Each number is 128 + 24 x the weight over its row's rms, rounded and kept within 0 to 255. Layers, rows and columns count from 0. Numbers have three digits each. The size before them is the row's rms in percent of the matrix's.

# layer 2 attention query, 64x64, rms 0.119, rows 0-63, columns 0-63
073:138109165123110092118157111158127140092086165111136154129127114113153165166144142158156146136143149152118124172152116110162112112138163136129163117204116145134108152111114134153143121169123141
075:118081145110163143188132113143152129098123144121160108142135120098130122092142120086151127152141089133151104116100129128140120118139118089103145173164196104142139122130134152156104166122151130
085:153172136117100074128172128117113126123076160163129098099085145126136137172100113152108152123145110138143101124154146114163099095115118134143113110184094158127150142145127103134131147139115115
071:159112157095155116117174116162115139094121161116130129166138129124141129145138148176135131142149155139111102128140105087149107101131117168151166166126099119161130097073087118168118140116137110
069:142124089120097187126112136118152135172121154130128155078121122129114124128124146120125153139080181099094150120150177131105100150141132151116114134116155130148144096087117115098105151102130086
071:116110122103101132117125164133175113171123125162089170141119147116137102133153158136133130147136121116165124121125159127100108062151145144143171114118140118083129118133126132164102142110191157
084:135134144129117137151074094143161143100103139119127140095085116110113139132079176173109157157105120161101141164134140110120113141099141143148115094170121119123097177116127134155102122146149148
076:116090144111128124117169154151150159122146110111161114157152113113135139114146148106130143132114104170134120170072081122118150128154132123124152149117122081128112067091122158113088156155142127
080:099133134136148123150132141182142161099104124093160135114120131143109112134124116160104138114176116148113183160134128126169142113128189153139113088124100132111113166146110153112159090160124145
071:151169144124097089144144132080125143119119141143160113131160117118093097138120128115125138112119137132104103079160118084127130069119101152155164124144131128137181132143152114141109151122090078
071:142147135098127109143072150096118153169112124147147104134171115159136120139143127112080178074107109142133087125117149170103121138155128132114110139107153127152119143146163118125153177137159128
067:099108113105129138146058127160124154111097093138125110162112138138095144089165134120115130110120133105166129137099125144089132131113154146095128142122165089131130094154113139145092163131161175
080:090138095135105122141157133130103112127098151156132150135171156117121187202117116150111149130124136180112126126154114115151130098098146110132115134148147152112092116105136110118095116182129110
073:123114145137105116164174108133147126118103142131163149129137146140137118159111127146176105145123118117123155125120114104150139067145126152104119117203120126145105170115108114166083131170150102
081:136151156129096091127099094096103099124120147184113138132142143141104126144100110124124120109079164139108135085139121091144144186125150138098114130084176124171132133136143109136102121108116144
076:124170148169098121128147106147098128115118109118152150135126128143074129134115156140096144147104145166161136131150115118139129138115158101136150126102124146144063153062104133087083144112121124
070:108161092114120147133096127141124120136131150162143123143097163113139134150123085110104166095188134124078150103145162096153132119138144169112093111148137125131155166132158142140174122129161134
089:103107135135109134085168092139116132105149150159099168122075159092150129146127136141150146137163119072148133119104150139152099121117127133107104095184141147110112134154122099112107087125116143
067:098150101132139173162133125109083142095119127149124139131165120184118107125140097135084161089141137142136131097140159156147115147122139172135143145113176120091157109132126157117181115117136129
094:129135095130113132123131145117074104136168091111087116160165100136123143115121077133121116080118141103163108089120163127131139111100159142097178133095153150110149108104100108116134126096132141
061:146113106112094125147160095100113159113173150144139172141140106122092152136114115138119136078107110133143098072144146145108122168104137140134132159106169138086147104155142131134110090122118163
077:114144115106134172145114112103145081181125166168098153120104125145129113161098101159143143095164144112118125130132140070125140139116139156089164124122126143111179119138163119133141122102136097
071:146106135084107156159154145107135125127096121159102137165162109175085115146136135135133100117135178102094092097146104113150149143118151147154123114139116111117153140061135094125123120127150104
068:144121125151123118096152115139181133168151143149105134118072120121105131126124095113117155114066102129127123136114150118111113130136123163097152129117139104055160112159108118121146177112123154
080:125129148127095113143155147136111104129109176121168169126036114133108157156166129143120129129137117156151130108115154079169129104121115162129166122112148133156141120107134136143106120109154140
071:138147109104176158111103144116126110128121123140116093126142113165089154090153110103178112142112124127181093123106103138087119123118110096133137154076134144152081124127127141108115158093112104
071:112154139118109123138082124094151124147099164161167149122122133147112116113132097160172090074129153108121161110162138119112147138103138168115154129124159115147160180135144123126134143152154088
056:115093081112107137137085123127149117168115114121110131125138087149127154134121131115129116124069150146147116157093083128093126181161144126113073127092124108159158110137157160118147109127135143
077:125132154079132118109159123136094118132160110152163116116128149148111118124121121118114066177170164131139111147103117136137138135113140144154129081091102103131107129185131144115120088152116172
089:154129137076135104143124133135181141116087153151152121116083112108145108151118138116162140130111116100092129169121132145159134110139084107139099152188109129126110158136148117103125157132084094
068:132172121111123108102171081080089093161134147116120148120164133150146162179149111123117111134098178164125122104120151159163129174139152121116134137100139128154123141150123098134107142114125124
083:139116131141116173121172123107145103143081150129115131110098179129145116168110098092122125135204125126114132130142134110146098121155118162116090126164107108135158160080133134138132121126114096
117:149142150122114138167110118132125142162153139159141122134075147078143094127154132123153103121162109070104160118139149134136158106110122147192093118137105136126120175130160137128115087144142122
106:110142114135112102081088141136138121127147082132108161137147095120129120117115162177114116128121156135117173180145109114121150119125143142170149106064115137105089174109113142134156124114108136
127:121099143154111161128089100120148129130114163143110177128111161143136131154107128139138152117128157122067158128136143087130120173130153158116147111100146115117104174100159126155141082154163121
125:130128125170078119140114153124147142163149113140128113096128110108142122121110114080122129117062090115120144128118118157085152174126096082116112084138132142090111154173146142127126124146102141
132:118134126154141117099139102115093106123182129127081155139102177126143125146129096133121126150173092144164139108108114116154144103126137129145094107116092134079119164162125138127166107138141182
129:150137128136142112145064080104119146088153158117149106119118100116100121084111099110144113093071123142107114134124113105106143174134079123120135164126144151132143134157127144117129122142088093
121:116123146154126097105187121140119116109130135141141112123151173120123143152135120082121103181123140141124146135130090126142141119175109078145098138124112151148090130137141161109129130142062081
122:147121119141165128129100113157117177120140096097101130121151136105158120113168148145133144156113109083136143128174131153131126127099100118166106127141123171083099161141095115160163110126128177
102:132154164121144134144049097086110091114109143139127122131142108108141147116079154143131114139082139128098096159124133150111130160117117075112119165141138117166085133111148116138098139138139130
121:094118096131115148110123102147089102145118140150079157121111140127167126150141135140132129132157146133172134163116128172115133178155162121127100126111138168115096154152140142124146090146174176
103:109146108149131150120155118125140103085135127112107163115104123107084139078094125158149077142141129143121167120123097072144149109135143104130163138113095128102171116124109147121126070135113110
121:132117128171141132103185109083137132142161126107118147106152133110148088138119145127148149140123136147105135150128125152121133114138104086175136120113118147103112139100126131059163102147071092
112:148144138117136115162108083107101155150135117134147137122129122153138087136150167121061161114130134137106119113174126127168133160142147162149091097139139117158145175149139140136131130091125180
122:129153119098151091095134128144121138123121148145124133101077113062155155137111132124128142140148159144107151146159136131143090164129128108161136128099125150110099124133165154142154130139045127
108:129158098132105168141157146110122135150100146127157136104148140144140122158099108164084155099163111143112129150169164130128123120124113121135123115117085185079143149111151127135153120158105075
112:122137111104142127133133138124166131123085139130121107107152151138143122168149100119140108162132148131075136124128097115130143130130086190146064089135086096125150104167142117150138113169102130
145:152126122121093126139153109096129097149131154145101162092151100111106149137126136151147105147072166142174130106153129123128113138123109092127161173115184150122138125086121104139098137093117098
131:142134110155124133162099135131152105150131115128116113131113080148115149129134094111102103128088155152106147136153144083114144128103147173156168134096128129108174137098122180137172170091116124
093:123142128111103053099093129106115092192150133127132121120139166098146157137097123118103098103132122135123112119130140109123147114119125093085126121121139153164136137138127068124069137124126121
121:112143126123151172086130127118156142167154162154145132106123145106137093109155138106140150113141135097093128119142130145118124152164053145116117133095120123137165083167152112127148108094092123
114:096138128175127117071105143129103114175116110126079119102128157096177125146133142126111120167103143134106147161122131103134137130173143128118093084123101122152127151132109115100124177120112097
123:134158123142099073120150127115086129124116145128116122131113125110139156139158088118135147076116145103133168107143171186164109107125141154125103108140160160133148163164124102137158104131120163
133:093182121164133093108118109146117132129154148109162145086096153099161133148114097157111114150120101155127175133130144123121118141118112140110138113105114163098088141172105169112139122134105169
107:142103118119128152107132108096097121117148111116084145135140141115186084132124109146144108115147129044133112074134156120094127149110100145118109127132106167139129112126133121142134074098117109
133:149130108125124129120120111112167128147115151168075134133133134106164119171112138120162137150129136073108102160155127143123116109144153147138093108189092129077139158156137106132121164158113105
118:129071134144104080170109122111146135121161125103140170148105134118143159129095143118085150122118121131114160186114151120147136096147143142098142119157164116096165111127163136162117135168122131
116:127152117104114128126178154151122084135119127132075114120117140111124153170107128125101138175156141135124097145132126087181100093146131076122113128127130162094126118089137117116145106104087153
103:135181165157098132093118153117135142096133150131167115109128160110099088084134137148133145121150126121101147075140170118119162083109105121131174140132150137119122144131112100127128156146175116
138:129107101186096120140115140121148142102080143100090148142153100111145141132137147146159193091069101145139141097136133142126118116153143099119114146145124177124122139109141104132139147134104098
123:110107140146129138160142092154120144101155127117133125137126127097116144101091125124082115139157127166152092116140122064117107137100182167119135111100154124140141117102122142200121114153145142
117:117140112154096149146089149119133161108104102166141142115101140124087117126127123129124162120147127115141170129188136108093123107083115159163102077163128138086152114121121147106148121123096098
118:128193102149121098130083117122120125124134132156128140118102106153077134120101137155107158107055093136137127109117141111124143141065139111130144134114165139137133115179132091123146141111134124
# layer 2 attention key, 32x64, rms 0.102, rows 0-31, columns 0-63
082:135060167114136136136170110097158170127119130118144118130124138131114086095106179113116122127111083112148112176092140145142108153103143117100132130140171124074132101129152135133131144112110130
079:124122121155124133110151167141135141141127100122117108087131150143122134057177116128124139126140121099116102131124137155151126112153152164146131197131163144102179111121094137120180106112133103
109:111127123111140079142182146126181143113120113109143128118103104142121155149119160095138124180126132158150110133140107106141146136135151140171109122161124113134079159093128139122084174144085125
111:125141097117155146132163131090171094174111130132101119129136150117151146108111100164138142116126137129140132123138107090127099136154112103102131152084136151127134113031167122141130116108118105
099:163128139130101099138137113119125155126099170166168169118113169140139147148087137136132117098152124122131126141172165125143112116139169120138101134117094120089095166103145139165126120180163114
096:091117117106137128125120086119109118169113107127129134126093138115147153108118134098170115120126140166150151147108160178151135146113112138117146148166133115155133148146128126117117141076041097
107:132089114166160110120142151167145128124105106081158122129124123124148163129124124135146111168116101149144128157102108158079098112156120093111157110140103090127072100120103154117143152126156095
109:130110084125143167120149117119133138160160113155100130148169134131149123120113092097153160078145133080123122100117154147101116106130119116098149153077180146112141090112121115151121111114163148
097:100078101138162139120125140160133144106109087089142136137144088106158123097152145116137147156137118117157111145093083134084122139091140127135141133135135066161127093132087116131092144119144118
085:149165160146155095094125101131143142122167146072130140082121141124105085120087153123130139134104097133136138156146100167132146140152093115152095194102135131130103117137121147128112131118161131
089:118135169165080094110135129128106162150128127175135132159160156113149169131156118147103129112137109130120083135133153140124165122152148132137133115133117123076119118153069160138080131155141150
086:118116095140158138119193156133108128171140116086113123120131128125188139136125123111121134119128147108077169135150176156126136075128134146134145102132120120114132155087102153137134096128156090
113:127086119115186115139073142146165143095128082120144081140157116134118143090146150111143126143126118148112155141106101169104130151146114102134100138115118090146088100157127156108113137130124164
091:131116159160138110127141107092164149135111136090131130097137134128128150097089120130107152112156079141128161171076150153154130149114123068126108135146109108102128140147132101164146125150141180
113:113109140130124092123139155192150128110091085114164116146150144104140147156130164124129132168128146152075151151126093096151139133143121122122135117153091135154082142090123150095112098149110111
101:159091122115166113135073149175172162119151100127149108173138100153090112111149138108114148136139123127127092128082091172141160142140114113105126127116110097138106125144157143096116143143140125
102:120144156186151152174147096149128133150090127105159142100153132103159161113142136149109166141122090117110151153154132126124080112093132103156103126142131134141089155092099113162103141141132133
115:135124148100092149139131129093145080132108153150134118121098151171108089134107137161145164156142159164126139148111141122161105114138153134152120101149102176120144173147170125148152155131091108
067:105144155105160085162106117134159140100111129112112137160139123088148189159130136136123116144125162132132146116153116152097115171090146167137120118157110094148102106124123143142091117163158090
128:106149117147116119142137133094130126172099196157131162112114139155125142177111101168126152112154132144113141121159152106165139125127158116117160108141151150138158160164178105124144093137144123
082:136150120115136140125140118155156140120095145100081128108108180165159118171135116131150119163164157153091177130164124136101123129131106131159114141138125161127147130138135137118157173169142078
102:153142151115141123126147096119125147111105151131123168092103126106119128172100139140122144134131154161115158147133120115168085099140168126164089129143143147103073149100104138171134092170102135
089:145128144130127149090156100131154127137084105125133085113129126109151130109094145142147143121105183155140130168128104153112125150125118106101116154097121102101099115140152119155115073179183134
120:127124114114071100155153100109127114158109180172126197105125126113105148187105115131153122130163148118114168118143149096122129096095133133142132111105157137133147159142137126134106129131110103
123:143118124140141113156174100131132149098133156121144179124111129131156081139094141107129171135191102127099147134145134114165121093115095099116096093154156157124117120108142147152156161148123110
091:106142136097093142104154127094098108180152112141155099144146170156116089127154139176101113130184115097127106104134163121143160156126111162119143141141084131164151108115145134139136139124119120
105:127108134177089140112175126150112157114113161117184143110102170117133103158122124161104136117142121151081147124128121121134162114117142125121115108169100124115093161085105127142118138170170128
085:113137138120135147145164120172118144134091131146131087166145122124178130156178135144121113109104124125142125129169145090186120137111161134125125109127135129125115114101068138121126115121092192
116:118146125127162181125141135165127107167141086102121120145168126126172146098106098121138112132121108096107147148151105092100109099099141101142105151139128117136121122062099119164112102104100126
102:135111137136125156102116114127098127133164122152190130149131163090091127117139129103118115138131163162156092120097156109106141166125107145143138140100096123137123122190130159098107161129073122
086:135080112124129113175127101131130150107145096171152097155135143116112171117136130108140122149089102140078094156103086117141161150146129145161135119140109106121112126102129172100127116172092137
090:136149097123145124139148095139128093096091093142128126132138133128139186113110145143134091195114138149164143149099109114167122126100150146160118149136164096128088134093152129143083153125132114
# layer 2 attention value, 32x64, rms 0.16, rows 0-31, columns 0-63
083:101115114143101187130097122160088123098106141147130122120185143102174152124119105106141126078129105118100116122134138144168117111114181146154131092115160142127100153121115126085112137129109117
111:124164161113098125110137103180066134128117136107140143122117143118141118156156142144115100098117128113119115132141138081154112115133121131151134094154068115160062143131107124132096115155089144
102:154143133130127142108118168141127144089134085100105079141150134120094127117131132130141136116112122149167063088090135123127134142146109098127148145104155078085135104091168133106142147103145126
102:095110103163147110122176115104109163116133115140162131133138165145147143132104117124120113105169127112113160128086115095091114112112140114114158152118133110072160116130096111133091071105111099
108:124133112087151159147122110096188125133137089098135121146129115161081128101145126128142134143114109137117106133129090166128156127126109083099131177082099117133144120081179129143146139105132132
084:116126087071139100123147104146084137109126128113139162135112136119152099126124159131115060117171118122133155161074100120154076137119148150113122114124146118134099158122141120144108111091147143
095:112104159144100091164092104110098132120117144128135150097145150075112145125122141133148102173117128158150136158151123099140104127137162132149128096144145161143119165108124090127123177181110158
087:082102139106141149154149148176141119126168087081141112090135149147133116097148156103151090155139136097126094137112143115089131138143117094164126144141108126118162133101105161122117099165112108
086:142175140125139123102125080121110122137133127085110120148131120153117122106129088127141055125167105131138158097056110144119120146102109131131112125153088158143143140132088097104129128111103115
110:126155128108107145143162109085151068135120148138109120111117193129085134155087108153156131148124200156127119143127142091135122137138123138132131126167129127092147150102151099108100136122128132
091:117111132099112134176133144133163179127157144150149142121143145156164101154135152097104116132135144107095110172130123173118155120133128112100137162098159100136133151137075157136094111168119151
102:165156145075121120158154140130148148118110153141140126137082124129117167145081172136124124159057152142173116162131093122116141106119102125148121142132113132139105151130126150159153103127110161
100:102127139184134113099114153117096127112166089153109088164151144111105126098138155115118133081103080148124106123127131139122137147137091127135148140086159116122095113138074114092158116123107144
113:139138128105111110176138097132153140114143122127154155108115130103132132154118157147121133139153105147114167169109118121176156094127147132174088136155150163120078180114160156169136107146137129
127:124157113106084134148106097111148085139109144161101159094077142131093143165125095130112128143139150121108109144179145107157130119101122116109106103134105140126163174120155134143125095111091097
124:149120140128181166118142142113132128161165093099150134161172124149154134101133126094143138108103154135140129145096108134128111124160098156148152133123084111128107086083135092082137164125102138
087:125137151149109106128131146143104138073105166143125087176155089117124151148122138160148141166105072088130132107122164132131174121121102112134127128191128103106139131105145146112107148143125125
104:135070146130123140112124082153161110149091135138180152105126139100146119128132128132127138141158137134106147141133105148147159135103161119155142109133195151132138151136132180131175150118170104
084:111130169104117091099180109148135137152145131114130139108137125142139129107094148158141148180149128161133130111123124135083155097130104051137149122108088147133141105150118109147098144127164150
088:161109144133088108150153118144156138094122104169159106103135164110127131135157101126137120150127136160125124178162101108101094120140130114106156138059099135077126110142120112170133099132126118
075:139121130126109124098136156155064165111125104165090151112123118078138088115162118127082116096117116101122145122138136148167102158128127124103135134125130115155108104094105164084100119134162129
098:134136169136127090127135126123168134136127149119104087088141159120136070132132093146142160144138170162159142097128150112136115158153103147169141103127158096150115145120154141114133102178148094
093:157143123121125130083079112116120133086086156158109123136130125095109108101134135125154149134137096148129169132120112139109140086151154132141082122143160143154089192144172154135128145157131125
095:125124133100174102136152124101157166168139127099142126142127125124095139114110156121148105158144118135106126166118087174099125114120112072142149149095096137140133095146134110165090094145107091
099:116095149084142112130122112116107114098113156137115135158162109098117136145127164164150122138140102165095140154130116127176141133165141135146137103151158134155069141141137125109106136190084108
098:133146176146153111153066126143112157118103126121145076139137110137108133127129111145163139146071136128156124143147116119131149128158104067162131133137063145083117121118135135158145127121120129
120:133101103105115147136131168151134135122149074109130099132182090146141115066127118134129137134119121118152143153095106177121178131114170135130103119134130136125144122172146131130128170133182139
100:186117117091143154157135124093155140135116151110117135097121116127120100150111090162127101136175141169116150128126125083156115135113141138109149112122121102109162166120183137121113166110162162
124:114158107122077106112137132097098115145116133189142092164098127108139177162098139167111149105099116109133096114144139152151138177134147174125117112135137159126158154120148126136152126119154112
088:129164073129118139109111116151093125126114105142089103085124123125160111140149089062127109077111145103141154101120148134146124158178091140126110103118148134123116099136095115128110109157111131
100:171090092114111103149138133153133108128169155078105155109140142151139126120142160096141098116143086125104125126175135115154107124128145116128130121086118125130113072112099133162106122179160114
094:097112124146117163148129145122119142075114141117140098149100162119145096135138144143145097127187162146102111138121136110122090109150129121156146116140148119137097183099140145086101120154074098
# layer 2 attention output (transposed), 64x64, rms 0.651, rows 0-63, columns 0-63
083:127173120126176121096149086107110142131146099117059096105148123134183139077078122155153148154103172125115132140136134150143140132147143115107098107105119134140142152142132140119154134133109124
115:160107167128157128167081092126123122098112132166105119124121128129149159128141132154099149133088137166118137155135092134128107128104158113123103109098150131090089141096093125149142160138175170
102:131140136133165102114093128092118132144179134119128186151156089119109122103119118144121138125102112111140147131173128138073138123099143143112149154109138133144143068179121131165107167111123111
097:124088087147108148129136120133137133159114131170130132126139127136161168138140101087113113118131104130101071084130096119142097107144115104126095151108169105141178088125136112148114148086159108
107:123124110110144138099114131142166128121133114121164132151162107105108118090084120136124118079133108106121180166082140121131143165092122147122085137190147129120130088158145140131147132128083123
093:127153151123143127132129160176136103116122126128124121130120098148100146142155104110131106138141181158153129125128097126163128074155138091152130126125118096146135146115092127144090087065178156
114:104181131116109100121139125107118146118121149098139105129126132161129138145185159124162104157127166153179125139131106185103168116170124121152117132089083141143124126152126143121112121171143131
091:132107106129142126140081149133145154116132141106151127145085108100115118080116147183159104068153078108096142174091132138143111121138137098101162129141153106130118131119152132126154151145150133
089:118148088106132152165111164167145123137146129153097104123158140139121139113138147116168109126155140112125148102156098108157134130143116128154093155116116112112168105076163120087166101096176133
090:101198116128125140139099141100135111160114161136150171132139153139106140141149145174145111126149126120111124146180122123111157150115108149127142098120098144187126145149100141102137073145100118
102:146070124122166109134165104164138137126107107113154120142091110135139133127080102115136096113158127137122105107086099110165089122118137108092118107140130105143092098099143116163110173111100144
100:150132137092117129151129126146146102123125101137180093116123136152088129119144167115113107188155117142127106130165093080126123102137126111129139168172130114170095130121162161163102158119145126
093:154093121132167103117132125099150113133123103112118112122141112150182099101129118098147149123093121131139155090139111108118130123138111136091120127113074155164166099117159131117136206102139109
097:163140160146145125103085158164107125122114123141131119100169133119116130116102141144118128166121099184102115175150092155128097139138124108194108129132100101129103147147120094122115110168147120
123:122123130094135111147111105122153140123083161143158127116084142100129115130079104174115142071144105131096151149121144088169106135104144133106125119187163140110126134138158128116145144160098129
121:121139124126148126055141137081124118147173106111072097137162160143140138114132138116144123138153107109155107137126110143105116132146093081119096109081097124142143101138114151102149091118122150
119:145066117107143105187143105146177162173110146152153137135125126117141129123123142117130137126119097142114110116130128071144127134105105141125138148149175129122096103118169139169127182144120115
103:103164156153113112083120141141100145098128101124112114119113129137121131088067157113149112143152142146111168158127151152133160156133145093144126135092087131133114207124151140116139124148140120
094:120118126137153141160063138142163140146176146104143183109102111089132112104146143141163136107139091110168151141099113156104138168144119152136104124145149121167113170128150139119147155115137126
101:106152148137122114099130106102115095101082135127117148165136136147148124148126174152108107109138105141179098139104126164103132071151127070148177120155141135112119147162134115133098141148144139
080:141130165117158119097126096170086138134152106120115140158089143134164158134138110127097139101114147158112086095125146118138116102108150152126146107103159139123144124105084163143124127134183180
114:137133123176096141108129147152042143107124119126145147142135127097141111167122186132108148115154103104097142148160130155121159120120118094150120117094098131125140115154109115105165126165143139
086:097133153165118140140190109138114115087151075077149123127136109111110131143147137098107130175100137152146163141120105113152157118118177147162102114125170148113110143116119159118140122151122137
088:097102123128163138178127136168176131123113129095177116135116113134133141115164156132153129136140123103110119122113082094132126132120101113136123160203140105146144090111118144096101118091101119
084:127095151119154088149147119119180154103079113089144116146163124160137093135142161106133169142105155166122125115135092142155141107148102134143138106124082108141116124101136163138104115164106105
102:145122139100105139133115141130141160111109142157155125144193112079120149101154137138112149102089097131135133173138119123093145118122127077124117161148186162107107132134115142113110167155158144
106:099120101124150150090119152169107106116165089109120123135147149111102102073110126122115124141126146111164110144094151198120162169146143129133154117106160115104101131143110102088127111136123124
110:125158087148087125111140122142090130121120120114145162126122154134085142154166138119134135156127174140144125122162153162114148127118127111158103082109142136121093104141074143113098067125112094
102:134116149147144100105121133134122074148090144178098139126171107149113102168102125116104152115095170159112123094155129132156120177130129140113125131154144109134153155112134100145088165104160123
084:146144151158102126119149106101086121103142135123071104120128097131162152160125101157089171086143108145119118122141105085136102110117151119128128089090141103086151110132128105103135103095120155
129:117126144120177159163092144141124150116099116101118109152105086161139123107166101156147116113130164122134149154121148161106130112105137144137156086149078109074149137142102117122152081128132135
088:112119111129132091114179072149132150115087103106139153123168145101146154154094164129121170163120129135110137113134103127156111117112118102086126119117106119154105086114093159139114150119082121
100:145097134103137136110106130115159161155116135124176136138112154088134120164136106121121153086155085108133152159090119108101113172105115169112105142152094136123097093149148126148153127156088146
108:111108110170137140145128139111141169138173121077124162142156088126095136127119112143137131140089135141103156151147153159151156161124159162138086133121121122115135142137109146109116065156083141
102:139099120161130130121124123118142143152129120136071130099168117078169149153135130129134145090133112154132120135089117145098110173171130111168134099147110111100107116162123101123167087112085131
116:178128120120097129158108150130154148135133151125153127137144156111070100130143145151142158131071143110109164117142150109085156128129092139121192169133145151125124123089128115133139168139143110
085:125127160146167097151139087144105152124121091099103133085115114105153126129109132099125189113117150137135124111126128110112095143142132125072188108088162126129101121127103131109143158108089124
111:117138130199114132130117125116117110151162108124102173109163137127139124152123156147138120175111120119113135120192096125104137170134132133146156132076093146112126111099109130094130131147091091
106:163130138093128162109154156144072151108110102119141107151127138117138117130155136128129155113175140100095122117121148162149146088142121127163127103161091112180115152127138117141147059146130135
083:149076166109121131127167135107123113138136137151088132160201102127143121174125148113135152142124159127152128114132093147124177102142137145183145151104147127138158121149165115140151122151139112
086:114098148178149163139102138142146148135124119125135190125102087115135125162151104123088136145109142111107156133130136124104136151115115152145128102161125138059149162162076141148117126111097119
111:172116113116100121112135137123144164152099162125107104108136127140133096150104127153128158157108155141125144101107118164088117108165125121155116139108085126091149133156169071163136141157168107
099:146122168133134093119140133110147075109121133112135122121152140142120081123090150107110149111111079161147130135129133099153121131125128122105138199137165141183139088120163150122136171152148135
097:130108135165132111122171125154110105084120136117119141124126101120138139138121118056138121140069138164110109090133126145189095115130094090148125128111132130152127128090090113120086150118122108
106:140144109079138161121160148190172116140111159114156111128130139152109105142099099121141129154177154122118089102111117121109101133125096123103148128147122108128101074143131093159116098097123135
075:098158158144135082150140108114145128093124144130120108117115095140125136126083151119133106144104141129154128138131092099103120150132141084107179123078064146135093139132122166112109136127075130
067:101134162153122123132133112120146108110124123173118144126123095122149136144065143103123131113129119131119138147115139074151133174123150170098125145112183145164122206121156149132143137155144126
102:156122125124126149108140121189085140145177117101104159108095107072159096129107117121145118164114147104134156135113152183112141127113157174134114145126117132113123142160127110174140129141151134
105:129094115099110134099143110109128151108155128154173164141128145057167162150179123139105123115154125121114114135128129129120103079152160128167147115166167126086116120150122122148099129138130118
098:125165140109123108147069133082130093110101167122118122123124127123111120143172144156125125107110081131185114192114092145079109117134127141142145119145138104161114112146122124095140108139138146
094:143161145135108124143128139098125155092105120098150090139151086136085138108183131102127120107077159115095164155159163132127158094136115105133129164136144119138171113126091144123145107156119118
084:119156155103146103129157142155155144105117120143149086095149115095090097083080136104151167114082142144107167131128122109143099175122106151098165133137122127143134126141148123136154142160102110
079:085088094179082129148174151109145111113120132130145135124139148134106118132130138123114104127182081095164117139117139113142159145145137110102116132163142118068098105100141103113110119120104122
091:137119138095128113125134153165155129134085130128081128120173136131130119124140121120125102132146110149166107124128116153121099129120139112147070112203160124087148133149102125163143107109165180
103:118116076091143108143084128133153166182135136158140149124133181112162154105140133149117112157156109119116108145141126105097102152121083095129105134150128127083092130137145152125097148128103103
090:135131138156111153184091160154161130087101116124150109114134087161077100091133116102131114125084130132131137112116142133135150124153113149115153137103105134125140167073109129129129180131151101
104:133130087123134174120115130186128135157098134115168140103109148117135130130131129167126110157184118123125141171116126151095126134106156114118091116149109105088083114145115082140160145138165152
105:144089124100165104173128094119130155096147111151150094130103100115146144086124142098129135114095134151088115113109130128165072120103148149160145114145145107131114149174141120172134119118089138
119:125148144119111105098170122074092162120138108126135092157142143177161137120123142151104118132163086143143088095118098104092121086123105097141144114092081147121137105139135143143142115127135150
097:082146141173129118143140092104105102152156105120092168114159154122139150158177151137092136184105140153165139128142114128099149128138145153163171127143146122088107141125120123134126141105105109
117:154155120108111127160160132114090119093120144129147118138112113133149139140129108115142098093181100144117099105159112113166090052117153092147165119129101134145127083143125112132141102124102145
098:099084130108176110141088158096153116151111144189132134133132123145110114090062118134117087109135104125133105130109150145155118183111136132117124143160091143125143150163148115133152137131123134
106:104163135125110155120079189131158113117111154138117108124144093128107119112146153144163144118144118085139149156099097167138162147155112136134112145102082110173165156138129116083119137121120134
099:142085131162133139149111140161187119170142127125125162107137137104131099154125136136143121134135120143111145137125105086105142168150137169159139137184144130087088109121181121147138146133121085
# layer 2 MLP gate, 256x64, rms 0.362, rows 0-7, columns 0-63
067:147171118177118158186160089097142112121132106134105159111123112119153141121144132106159103120129156092110169148132122155091142127131143110157124113118105132109132100108163130151161092152117175
070:114139086157147124124129147109131122100118130110137125142135108108179125122165134138163140127161132114122137130121153135100094100163159131136147148151158077138160184081137109101159109119117065
082:111137149167130142108139136158123144164155119131091154139105138095109172109138112139133118157128178080099102163123105122145113162139134124150096129104116156097098113123181091130100094129129095
078:203101130100127115116163123127099149131126149151112142106144138092136122164106148150165125136118157120096139139161097081086114089125168148115160118120144093140153121116104120136128154094152133
126:130118113159117121101114072146083131120150086136089135129148138117105147141176151113143169094090153190137157135141149090119128103129130120125132116110123171107107141149077133143128138109137117
139:174118146172112129153147102153157133185139112109158162140098131113138089113159149138133112125092124102133178088124133135136125127152105156157132070158148142118148137122133124152141164142110099
067:124160101094101106113121079126134114094167110115087132144140103106102075127104147136175099098175107145118126131151104126114158134160170164115107141138156112125147144141131141158126106106157120
081:117094147126117104108144106163139150147114143093099133118087112131108125110141123148111129171091154109128097143084155113073109111084115156112170079153107142098155118115119140126140148098158141
# layer 2 MLP up, 256x64, rms 0.34, rows 0-6, columns 0-63
076:123087121053119136115082126115122130158170175124153126130119147143113086140139150147119135145148129148146089087121117135163142105155123167104125158137153113155132164129120147097114165141146110
076:117080102115138167154167127126118120110143144143082172152144143112141134107118130143149138168169136121158155141140106139146112080133120112109130146100198144100124153103150130159144111135093103
103:117116119196127125137102111132137159142148139175127145149135129063146149112142104121108162120134135096096096137133085091163136135162110118152104144131162118105145098138178134139106150138099132
090:159098139115123163113105120154157153129136163131154135095116132097155095119118135130115193086139103142100158132121125152123123132120105124117085108141178107131144143165148118177187138147129123
117:120106101087176161130110122137152156158122148105147146135100159126140122140112111122146138112128154075110149130124109107116149153184130162078098156105095153115076142101134127132129134141095101
146:110156169112163107092138152102171101095066148127107083154135117126115108126085110146140157097131106123136146136122103118112087102103067119109146118130108149145119146147112137116141115110106118
056:112125127134160090107121106106083140113156148170129122150152113085186105156134109126086127079101119135148122132138163130128124144109116126141125062128106117136095122174102125149113139144093123
# layer 2 MLP down (transposed), 256x64, rms 0.295, rows 0-6, columns 0-63
075:133066102097113153134152129115111087123122162129156138135071138114121107108171114110126120148143136153113111138140119126189152113096134152154096123125182122160142126121120165152131146104165137
087:116107102097140115129134111144138117162096126145142139140126196092150120149138138119157136151174164135118152134091118092160124106112131104124158144160177153122120080101156136159145141149162146
100:131122124105130120161126123100146168131158127159108122124162121126148156144109151167096132109168101136129127140139124100099108112140130132131132187093131153125137135162128207102145110117070158
078:157108127136159118122091116148087178122061107123112110098140164132124117133098098142133153088136078139106136135134137171094124143118142100095098116124134138117121124170101127135171156110139142
117:130086114089125147136120110129172179153137121128111105120121125120121129133110137125159153121137104104129139116093153110136151128164166142060075139074099152110121171127119132124121108155145092
135:143152106099124137116132116166137126095083109154133116086117122094133134137109136096140124173154105113152136116137108084143089180100114115120121136132093155111156079140163103132147182121149139
060:161125116127095112136150116108153152115117117089157124138127127144122136137159149144163142131131086162092093104167129142129115138122136143085087089119149155122112078153102119158101108080080134